config.toml
norm_place = "pre"
batch_tokens = 32768
seq_len = 512
Each number is 128 + 32 x the weight over its row's rms, rounded and kept within 0 to 255. Layers, rows and columns count from 0. Numbers have three digits each. The size before them is the row's rms in percent of the matrix's.

# layer 7 attention output, 192x192, rms 0.0776, rows 144-177, columns 0-191
098:128134129101146164107087134098166118075096145121159127134102147100104071136129124104133157112139094118105074143108141065111141141161117118179119138098081161106163064137133155140120139178172166153093118143158096141174137149148153075126108108109156098127175171116162061104179130115045114144098169129147178153106147155112125120104211098123136112136091171140172085145176162150159037116181146095129146084174107153135154119150046161144104090164176107049112184088110139106123084133165172137124129161126103142167065131124138072131169143119199126108098105161131163109099082165128095190
097:140090138060139057097112095213122135152137108164143170166111125111120095134126109130126193158130073131157147128130075134133076148152174098060104124127079117078180104108150101125101122107076130128167092113133115181123181067150178096157107104137145148157104110125103108170113090156112146087144130131099076163139121082172179123126120107157070113128119048107084117107114131055090075142091126107149096173128129139093103103084112120133125089112122120106088134152178169094107117161130061135095093141045135137122059083150057135122096085167095138126141126167131086163138170151147119186
094:126151204121107070106105147116125104047072121148100159168118133161161197083089141104157124163083118106099136113151155130131113092068180104115143161085127164115142089083108106159126102144150078123103136134168120156098095089163086146142093088135128135164086104138124120141146173176120113085120107127049086126087167034145133155154086136095094127119097150093117184140139078106144157109126182125139107138170152130143154152119123132119148073095112116148123151043124167132149099135123124147095105141094135173168181053099115070115159092159143116088098092068132174231121163140120139120
096:129157123088111110121177109122163152132131099116128123116134134076145137141108182102171093167107104150094130144110144163120151133094103148066125145152156172114086100158047154184125196136089144176181107129155194121190101120094122103176119054088149164078087138046117106100056174143171102108131095107120140131160182165147156121097147109101160164137114117132085106094098096104117120094157126139142095163104184169123153211135170145168114135118111104105188085114084150101110115130173160181127153113088100118076129108084133144152150157161096148128130081176117194097126184165105181106
086:115156123088191173126173185124088128158149106144118114121122108133107080123163112117169182102062121209148112154094096091165174133126138136155099139057142075101101081088117124156136150068100114143137152183122175143121149173152122134108102050124123137155120123155146115128140111093084101160164112083165114130191097128150152165160125148071141109128129142133116164165186194112176115079079098170125058138206080118150127167172138144153128075212122176116120163076085108136126153094100129139127143154158102149159185154137124146137158091086127102062149113168099174100119125122092136109
104:152151098166115111134108128133101128140169069107173125125111108145094126120140187141151133111160121120098159155136167117113181139130134074143131166096198126128164136073150156124146124183142110079144069158096140130118135074143097127074128154151194100107111163142107114197142126158179133151144130067107176129173143178106129111090130066180109088098154150110136139186116126157194155102159150061176138108123137181154157155153155142118186131190127104117166103144173126185117102094142112116161233198081137130108075139134191176163147170106142134151143111128070076101102124099117084162
096:087104128107146071134137085130126138098129146127154106127147093115099192154088125113158128137140181159135095107090176182081118140112095121150099048095142141125166102129087136124099119127130119120138178082144075159162168115130100157156163134085150098115156134116090095131125130104100157186194148171080135152094154136141148121123132148098162120100223082056174197172105121143144112082168141175122118142126102129113130111155145132094078082101127096118171108191121141161132136136118210164101094084094109076167069054162156188165094132088108136080129180155055158135144156131128162102
090:083132113161082109162140124103083092117082187089130172129109122133100119095156127167112183163118107107129144176130102131056080122087113058123133089125157120080128081108102120147167140131119182145163104064127160124081110162093170191120123071121126079144133110113126183080170118116172112150128123157103170092149095126138138090168133079098202160123153099139148126125080151104117146077119161159103160155163119144152180132063085157106121066134176142154118106204133192131178178158087132131091118076105102102164102139137112129167180077164151114149185101113137097082171081121093094123
094:140116073118140172182197157081107179090156152161100072097166186136100162157145102119099182115136154202156092098139106094194136126085129187139135129150122164104130157142119144121154181200111094150160154104190158134163146119142099161073106086167063165119201137053135082137113134175071155111114087095160099090108107105149153141157091153151081087129120099068143116121173071150098176175149138104119172097123109158164084146156129133105129136109113118152155130123093138088124142156129165156140104125148054113147141088103130118117181043143150126162086140147126118118156106115136106103
093:074139209162155134183105125149110145137135150146062126091113146126130152183090099148086095158119165097161115092137110147065151112183096181131137093129120069085122138081113162111104188129140102142154157117138127138170156191086110098110132129177142115054099150219106126096121151108082139126118143127129167096126110151107136068165161105149140133117077178072166126101102096104087135151165167110139136124145164125168118086123147170150111108107096133165123130148123123146170112144071175092101134119131187108191156076174175090091171128140117072135120114164129176055117081052087110098
101:140176129097116145143165169108147147119127103119146161096126155149105179092108096137133126125128096101076095077094082098171120121175123153149114097161197097113108204077142138111088155156136171114164171129127162073086148113181035147051166111093095130170126121111140110176108168109158139163107179096053141162107092144176143161133162131116079124100110118083120155114119117111096117135160099127109126081082149152126224132177147189139105141132135108170147151132200173106137133110113094130129106158102149091136175145112108140152191222160126107167156156170127124173132140101128094179
093:147143140157136143145125066223151128127171115123120109140172153131132179131084133143154123124111116104108152112181135114084127009189118110131172143084146115141105139079111143165138120134126174128170189169154177097106098125080163122160200173142167115084154129140115143121124101152116159128139140124087121116193105147166109122153138077076142119168126130165213067110164174095087161140097124088172174118173135123133171164077115097094171075129141120103102167163105160082125113122114106148127125090062137158125173144135137122116130100153151187094128085102159116056089148118147052132
088:127142150133132129120096124178180141129180161090107156148105147148129136142138141157138175065092100124113152103140136049139118109067055118135107095109108110067158146141124059179154148122144137163115091111126152170191118163176105059121103093112156118176141104176156116114158164112179146165125143151100184107177108041131121018151098171137136155088125090123202108160107085123096104100139130164145118150116135131141141154142069171178117140135153089144159139157143121106131101169174081148144135163153145106076117163150081115130161101196149139112086105132129187159156089104140180075
102:113182136093097162053122132087109106163119146135134107141143141106151066138144157159137112159117060128187095157140075186160157139180134099105152131092065123121147129103151101176108141175114153155162098148080125103076118107057125164131115124135136132072113115113106121146135157123131087102133142084147162138128135117127139139121216084196155125172139148163114068104110088120110133034178121138132157108097192162131134096128078117109110186148102148140083100165126153081119086142112159104179176125108078187164080090154155068139169099143120053149091141160115074086083112144131160137
093:137121136116120158113116192135103111117099108087089156086126114102149156153108159084168113126129146166061086131161105111182105166134210175099107086090156099171130113126084161114099084156124124129086116127068173122174185085146095171172177130066163174118160105101176243183117155121153091144138166146119096128115124092085144122113151108195113108102036121103073171184140133103148099165123142114134114096164134160138145149161190124187171125143113175152153138106152175135105133148118128099124190138164132142101117121080144124101147118155184100107151153155154135149147130089081158151
098:129132101150164174081119162092104119127147115079138116082161110080089143104208087122176125085158127130135110159164156075101077157146097152142186129117129076141110134141123129135115109137132145148118176082121134165119074198157140088139157118102098174134142129120171191173158140148091093134183105142150063209095146089091137054113136097093123185127124096145134166111121099097136136147109080105157173141172112124104127030102117101187177068170119098121112103125135118130130096168120153093132139089121129093086111107130123102087155113126196112102189115109083090095062158088187104116
099:103102092098146095102102109124161096099115106089130117149106114132124144144157090139135146162097127094139144127055082138119126150129142142138107068151193158114169152142086122134128083145165135105169053125155104192134160095094161150160121111136115104134119176175113103167160143104131178034116111082166114122108053177123153165143119103119137127098140077165097166117128102133157161158078129085120102090102133112142098116189112106105180157109142167085103172077105124156066148160086071134111060144103087013109099139150114170154127115148157093164108192089198148121165082107147128120
103:108168128120122113121136139102130151142126121124134116110111157100181150142161138116140133066108137172165115045166216134122154107101162107143118087129133232122083152119165085143118098089171114108072078152154126111133176157081115140162167193191104115157134145137107181185105127081122183060118159104135183080153114134128101140126131119149120150150186113128157124098117090098115130121138100173143151118109125119077071105166082111091161120126107103117189170113135182104121086089114151142150125090172163133165119143106139106164179119178198096094091108082069081160083135183178161145
108:066116080132115154140166090162174184114118078133108120105144138096102086133135050116155095169098147123106112148148188125147160169189082151118069129124108114109133125098136169227071093112145131127144129153127142127150152150142121115125127121106199211122088114141123095145048123130169151143157169155117116140103105077089072156098150111150043140170108114043159116103137137158138133129129126134143150116132138080101133075085086154169108136138141097066171115147105110130095108126114091141114150073174129148144139098162079169091099207089154107126188112159149142132168094127194114152
097:147136139127107118176051091184138160167115165111137136111134104117128148140107128120117111134088119164139137224127134154140151114125132117108086132140127084047176116170138116090138095158132153135077149139079134143120114161200189053150087138114096161082101133081155174133166125095147153126131110084117160079154121068121150107198130162178118150145107138085154178119131161160163145182137061098138139110095130105174097186118088111116104124089153091076136114134100192150153119069116177087115144148113055134152134084146172108098135128153086116169169196114107127173119062155120072107
084:118100128110137147120100146080115182144139123163179053214119147067138165128137122128102160143098141113195158091103096068086148095149080154096176155101158116128097107117097078084079149089114127183119130148171097088166087133120114137136157069131096131131142144127125100122048084151140096086126133132166126137138129154077189133158091085068074155126136139156127150096111088139090171125131139152142086152143179147131159116084079099154139125134099113123148047096171105194075088115118096098092106111093187182112133090169127178173100165138093144083141133114136151133084089184163140118
099:123122188127128101084076143138115116138092101132126097149142213118181079050116050138183111177168137094091073142152143169189157169123080145095147138138131170141118042152090102124135120138121114156114126085134102202102087173114177120156120127130144155125175126122128134119153124134134071138089130152146071143140167170063089131094064124073112141172127149145088130160070117118114132109116123134096205128140146149111054147122138152098156084105146106163092086100131096169123120081082175150079124080181101137167152123097138129066116126124149134155141172093117134122085164139072134113
097:122097141094144185117142082099122096088135134084175176127083144117117136105162109183123121175116131151139118144091160181108120203126098120130115121149150126135077147114110084093102113136139113133018157138133176125083130099111133119170127148168134146129180141163132103111194184064190065146126101153169158112103107146130158149114128134127089032183165154149067089128101131137177115097137098140117090108057174135111144128201086144116117113106071132087125117087118093155154118119120146159125155101150094122120103158114120130167123120094062134207158120139146203132072163160106188134
098:054163158120150160136098191163071163100152103138148108104126120079104100126142166141195077118085138114121124183095123085165176171152152128093138117164040095113105122102092159059131114114126130100136133213108100088162093188098122132123213118149137156166055149167124066136183108106172085115087133112157150125116126113134217134138141118130173125093084164157146114109103171140113129130169134149115115112177176128171051144110155150087081127100158119157078128105153139145170169100105091117106137153163146115122132159082081088144122147147099108124105179112169112109109129136116075107
101:104082130131129151127124165118124199126072084110167146071160120095160142176140133177192086179189152091134091091182135170128169196054147103097119110119111121127123184162149094116099136105104105148145120127091154140098083057139138209124108162113092130082142139169125186156119131134130108060113098139126086156106132095155154131049128087131120119120187086160165114223138108112116158057062147176145087143156131135131135106133145103143127147108144115169130132120146156119140141142096074119152100155161163115099101147069119122153088109088101153109132152090124164103160208101097162137
105:118184134110122116125144099180133077123140126121149182156119104130138125142137156125160112155118070156094205115130127165130135149109134126087188099160134138147187113093189096115134145093140179141108099147162092141071179161119132093230130126115169074140080218148154076197147133155188094147153080059114226126137109115127114150131139116086147129123122120152132112149099195120105113129176141179144161099073131187093121154134165115157128184099130149118132131083105145142138087157179121157142175129134110127125124104130129097092163129173115119196088171077155099110190104122162169134
099:155039118165089116157139118113094096072129146110139136083186127126128147180098129124107117107097056136081102062126128110095133200115186145124097120103098117148093088150064134093110173128112146125116132122132028057146098152088175131156153077071085107127155143105138100125109135081105123179134162161151101184085101098123163071123122101101180102142116104116141149137122078140171140147116157104100077109123116171093132069144096173096089125103127136099119084111137114110104127126087181104118084126178148137147093116066133105112120149176179106085091083150091164057126139179082127112
109:134112108165147140145125153148149096065147090098119106132109123130122182119158114077133128124149169081138167120162116198149131097119168153215121128154186145077095100182147216110136156091133122149119118167120186104112130168068155115103166126183137139119204154122138146074084189139123181117096119181146161122108142118106136104105121125119120112138101142083165152054179170122108182122075113136095135144139085119165121114136201116091100164111081155108122128127057104115176066089163110136151153107165087076121187151157145166147129174141062141127071150108102099105169165110134166132
104:133109145194161125125141144108099143152138109128143117079105157157102143141132137127149092140176173144141110084087155098173097091118121105098096131195173152135193053167136159130132163124088119112098088145151154134099154144145205090128206093135050117137152182124106152099122198127122141137136056155113223091115167135139114085137116142107201188156142124087081159158129144099098129150189146094125166138143068133109093124106134124149047128160157127102146147138128177081156141179110149154119100159110128071167099149162136150171117069167118067126129114094119112114169076119161119165
089:142047160150124138141173123070140122123102179145114073155127128114157159097145148102173167133116179148091087148085177138121078110122162161119120083120052143116126156133147101078115110213132112082164152134090177106132159100108121157111098098166138183140120083152115159139170190137102134146116158155106145178082143130119158167136175156090084154150088118147126142090089099153183117105154165111130135127118144130178138162125082077172089038131112125154188124173146058093096126164122164163101148076088138159098071103142134111147120100042139162116107129146121153114078075084098159114
098:105135134133140090136101123123090158099153121118104172114069116140064134117121116108108073122115060156154162122177119132164097135130162180159083146146096108124116154132123092104097093137148128138083117118114140113094105149129100164091113077147120164144041135105140112147138131121183093111120187161109133134159138152176074171139115158139149081138081172104125171109183075087073187116150058108137085164110122170172126087158153136087149098139089121142082176139096106155180134170099119095139152140213107199134116160100082076103092089116094104145118206145067121171127050093159114152
102:108087122160153099167090125145118144092170071152131086169179165188122161135143176118186090095066093139139145164117159104146098158144106118131133064200138184087110102161139134132087167151156073105154147164154192110121059142101106116095137189158143137124081095132121140133082145124108160142043169149132097107168105156121120134103113148143087140140119107144140205108099199116140128120126103098142116118114163128143095145144161111063087108197196171132167168125179151119126108121146154138162114157107135120110118148208045143102170118174120092136127174194116081134088135122112127153
105:105112140123105143128137121146133107111097166098125114107137128103142109113132138152143096102060170097131155108056099168103076099188161105134096136119185060146093088129133137150089090123120072116113118159131171133131152178112139132081179099084188118163161142143123139123106138166177066154162141113136146156160112132173112093032095111144112138099096159119085153161094111106162115152162147091117036136111141096097127083129104174122160116180141166115102099164143151135131094196102166133143097152070118091156085170124109184144114110120159054221135059134131151101114164139076151197
093:155114174135138103178098132126055099137096084127154081107115179132099130141134135104136091156106174194109131136200187134111117174122070131117123130133120139170037126177112147058115122107112094122151186085120203100095122146130099170155209120103109166076188151119093100154079146108109181129182143152126111112136175157160069067093111116161132095142142191130106142106095139135089132149125086119080159159130123148112122145112159159103158108150138177103152066137145110093090136131161153112114135098134101108112071173123162119115100136132162202096201121137136083090091129145165148185